From a checkpoint of a small transformer trained on Wikipedia.
Size: 9 layers, MLP 512 GELU.
Architecture: LayerNorm before each block, rotary positions, biases, tied embeddings, attention and MLP in parallel.
Training: a variant of SOAP for these matrices, 117M tokens, 3556 steps.
Each number is 128 + 24 x the weight over its row's rms, rounded and kept within 0 to 255. Layers, rows and columns count from 0. The size above them is the row's rms in percent of the matrix's.

# layer 6 attention output, 128x128, rms 0.0639, rows 76-86, columns 0-127
size [108 101 102  91  90 103 102 103  99 102 100]
[[130 131 127 110 121 117 120 128 129  85 123 146 106 104  88 112 122 118 116 132 122 134 101 170 153 127 115 125 158 113 136 136 146 111 163 143 126 145 142  93 130 136 155 110 152 133 129 161 155 145 124 133 114 136  88 136 105 120 117 147 150 143 127 116 155 138 104 154 103 115 130  98 146  87 119 127 147 114 146 164 144 133  81 112 158 126 161  85 166 112 140 113 136 149 122 162 106 116 107 108 135 132 134 174 155 112 102  85  94 136  87  89 132 191 170 173 124 138 121  97 112 204 142 123  83 113  91  75]
 [107 107 127 129 149 109 149 156 128 120 101 111 162 111 111 108 113 140 151 122 127 124 135  95 140 125 118  99 137 104 127 130  89 149 132 153 123 145 116 142 144 176 115 159 133 124 118 115 105 119 111 134 174 152 163 115 138 100 114 126 111 146 149 100 166 143 129  91 166 137 107 151 172 118 161 160  94 123 126 104  92 154  99  93 129 118 139 101 172 117 112  84 116  96 146 119 147 152 168 118  96 139 126 157 102 132 124 166 171 124  79 149 121 117 140 180 136  73 105 123 137 134  96 122 199 131  98 157]
 [151 127 118 139 120 140 138 123 115 146 141 153 118 138 124 127 128 138 143 141 109 133 141 140 100 159 144 113 121 124  83 149 163 141  97 141 132 108 125 113 117 110 152 119 143 114 134 157 134 162 104 164 143  96 139 136 129 122 126 141 115 149 127 155 172  86  70 118 124 160 106 121 173 176  77 158  90  93 133 137 181  98 103  84  74 115 134 122 140 120  96 129 130 123 144 101 127 118 125  96 105 146 184 126 155  74 123 109 150 164 139 156 122 116 171 102 166 132 143 124 140  77  87 109 139 114 100 110]
 [121 134 116  98 144 147 139 136 145 114 130 111 105 113 161 123 144 150  97 133 140 122 137 120 103 135 157  95 124 144 121 122 115 122  99 138 122  96 122 130  84 158 113 113 139 144 158 140 115  85  96 141 149 119 162 127 133 115 154 152 141 125 133 125 108 150 133 128 125 135 145  95 104 139 117 105 164  85 115 107 161 145 159 151 119 157  99 132 106 144 153 137 129 131  97 130 104 110 153 100 129 167 113 118 105 167 140 131 166 143 200  55  86 155 135 133  96 105 192 127 178 176 167  84 143 119 140 104]
 [117 150 106 126 106 105 129 118 108 133 100  89 139 134 140 101 142 122 153 128 120  89 130 120 122 127 113 143 122 155 135 148 128 154 147 156 109 114 153 146 131  86 140  81 116 131 110 133 103 134 126 155 135 116 122 109 119 100 136 154 156 175 118 120 118 107 123  95 141 100 110 163 148 171 166 116 105 179 134 170 114 173 170 102 134 141 161 147 105 165 133 155 107 139 153  90 141  94 135 134  98 105 134 115 123 137  98 132 149 108 189 123 108 173  86 163 137 152  72  83  77 117 102 128 102 108 123 128]
 [ 96 108 137 127 146 113 127 107 135 122  87 135 128 143 126 119 135 183 103 131 124 140 107 123 142 126 143  88 136 158 147  78 157 130 134 133 102 135  96 137 111 128 145 159 115 144 112 103 100 126 102 120 120 119 102 137 129 121 136 161 160 119 128 137 110 131 110 133 119 131 112 160  91 140 155  44 130 136 155 167 148 126  75 157  98  92 126 121 108 154 120 147 118  75 143 118 190  82 120 115 155 121 187 137 103 149 132 126 103 132 145 109 131 143 164 183 121  77 136 107 132 138 124 105 172 121 110 146]
 [135 122 150 134 147  95 128 121 102 120 105 118 128 121 117 112 105 149 128 129 128 121  87 143 144 103 122 126 107 127 132 140  97 173 113 136 130  88 151 118 141 114 138 140 128 181 148  83 107 150 134 123 152 147 142 102 127 137 122 125 158 134 135 107 161  94  94 179 147 112 123 124 122 155 120 128 148  80 157 165 112 157  88  97 123 115 125 138  89  98 112 147 101 116  86 172 161 118 134 138 187 115 123  90 148 130 165  83  98 120 143 163 163 148 137 151 173 145  98 131 137 118 122 210 121 116 121 148]
 [151 123 144 138 108 123 120 118 142 139 140 117 138 112 136 122 101 137 110 158 139 150 129  98 118 128 128 100 108 136 118 158 162 123 118 119 143 141 140 199 114 137 149 109 138  96 137 138 134 118 116 118 137 128 109 164 104 139 127 124 105 143 129 122 103 112 124 134 114 103 115  79  88  95 142 171 112 153  84 132 170 111 138  99 162 117 150 103 102 117 157 124  96 113 205 166 109  55 164 147 135 125 107 166 168 174  89 147 131 111  88 140 162  86 114 119 153 133 140 145  95 105 118 113 134 127  88 125]
 [134 139 119 140 111 118 154 112 152  99 116 149  94  91 123  97 155 142  97 122 119 123 128 106 132 119 141 108 115 109 114 128 135 129 161 119  80  84 105 164 118 140 124 122 129 144 156 134 121 146 138 131 116 118 171 116 145 103 123 134 153 152 122 136 165 162 186 152 127  99  93 108 116  98  82 122 137 164 127  67 191 100 150  93 131 144 166 152 121 118 118 143 114 125 143 158 111 124 135 178  77 142 137 164 132 129 129 146  92 146 141 168 107  94  84 110  81 156 144 144 144 143 159 125 135 132 139 161]
 [140 131 122 130 141 106 117 121 116 165 137 108 157 158  96 129 119 143 111 148 114 144 108 114 126 119 141 176 142 121 134  85  98 123 155 126 139 143 136 151  97 152 111 133 136 109 126 126 116 169 124 129 140 137  74 118 138 108 122 124 145 111 170 119 125 133 104  83 108 143 150 118 110 117 117 201 139 137 144 155 133 112 115 203 160 129 126 120 140 163 123 131  49 173  87 123 131  96  95 119 122 141  79 144 165 141  79 140  90 130 165 124 141 144 166 147 134 135 123 132 144 155 133 141 129 123 125  69]
 [131 145 120 135 108 126  97 165 119 114 119 139 139 140 136  92 156 124 145 117 163 116 130 129 124 107 124 135 133 120 134 132 109 131 133 129 121 115 127 151 146 132 107 132 168 125  98 131 129 102 126 151 102 141 129 132 125 153 135 121 143  95 121 152  96 160 108 157 149 127 120 119 105 119 130 131 106 150 215 134 112 113 122  77 129 146 113  87  99 167  96 143 140  94 106  58 162  87 125 153 163 113 131 157  90 120 145 126 118  98 102 149 193 123  62 118 129 113 161  91 110 120  74 147 119 147 161  94]]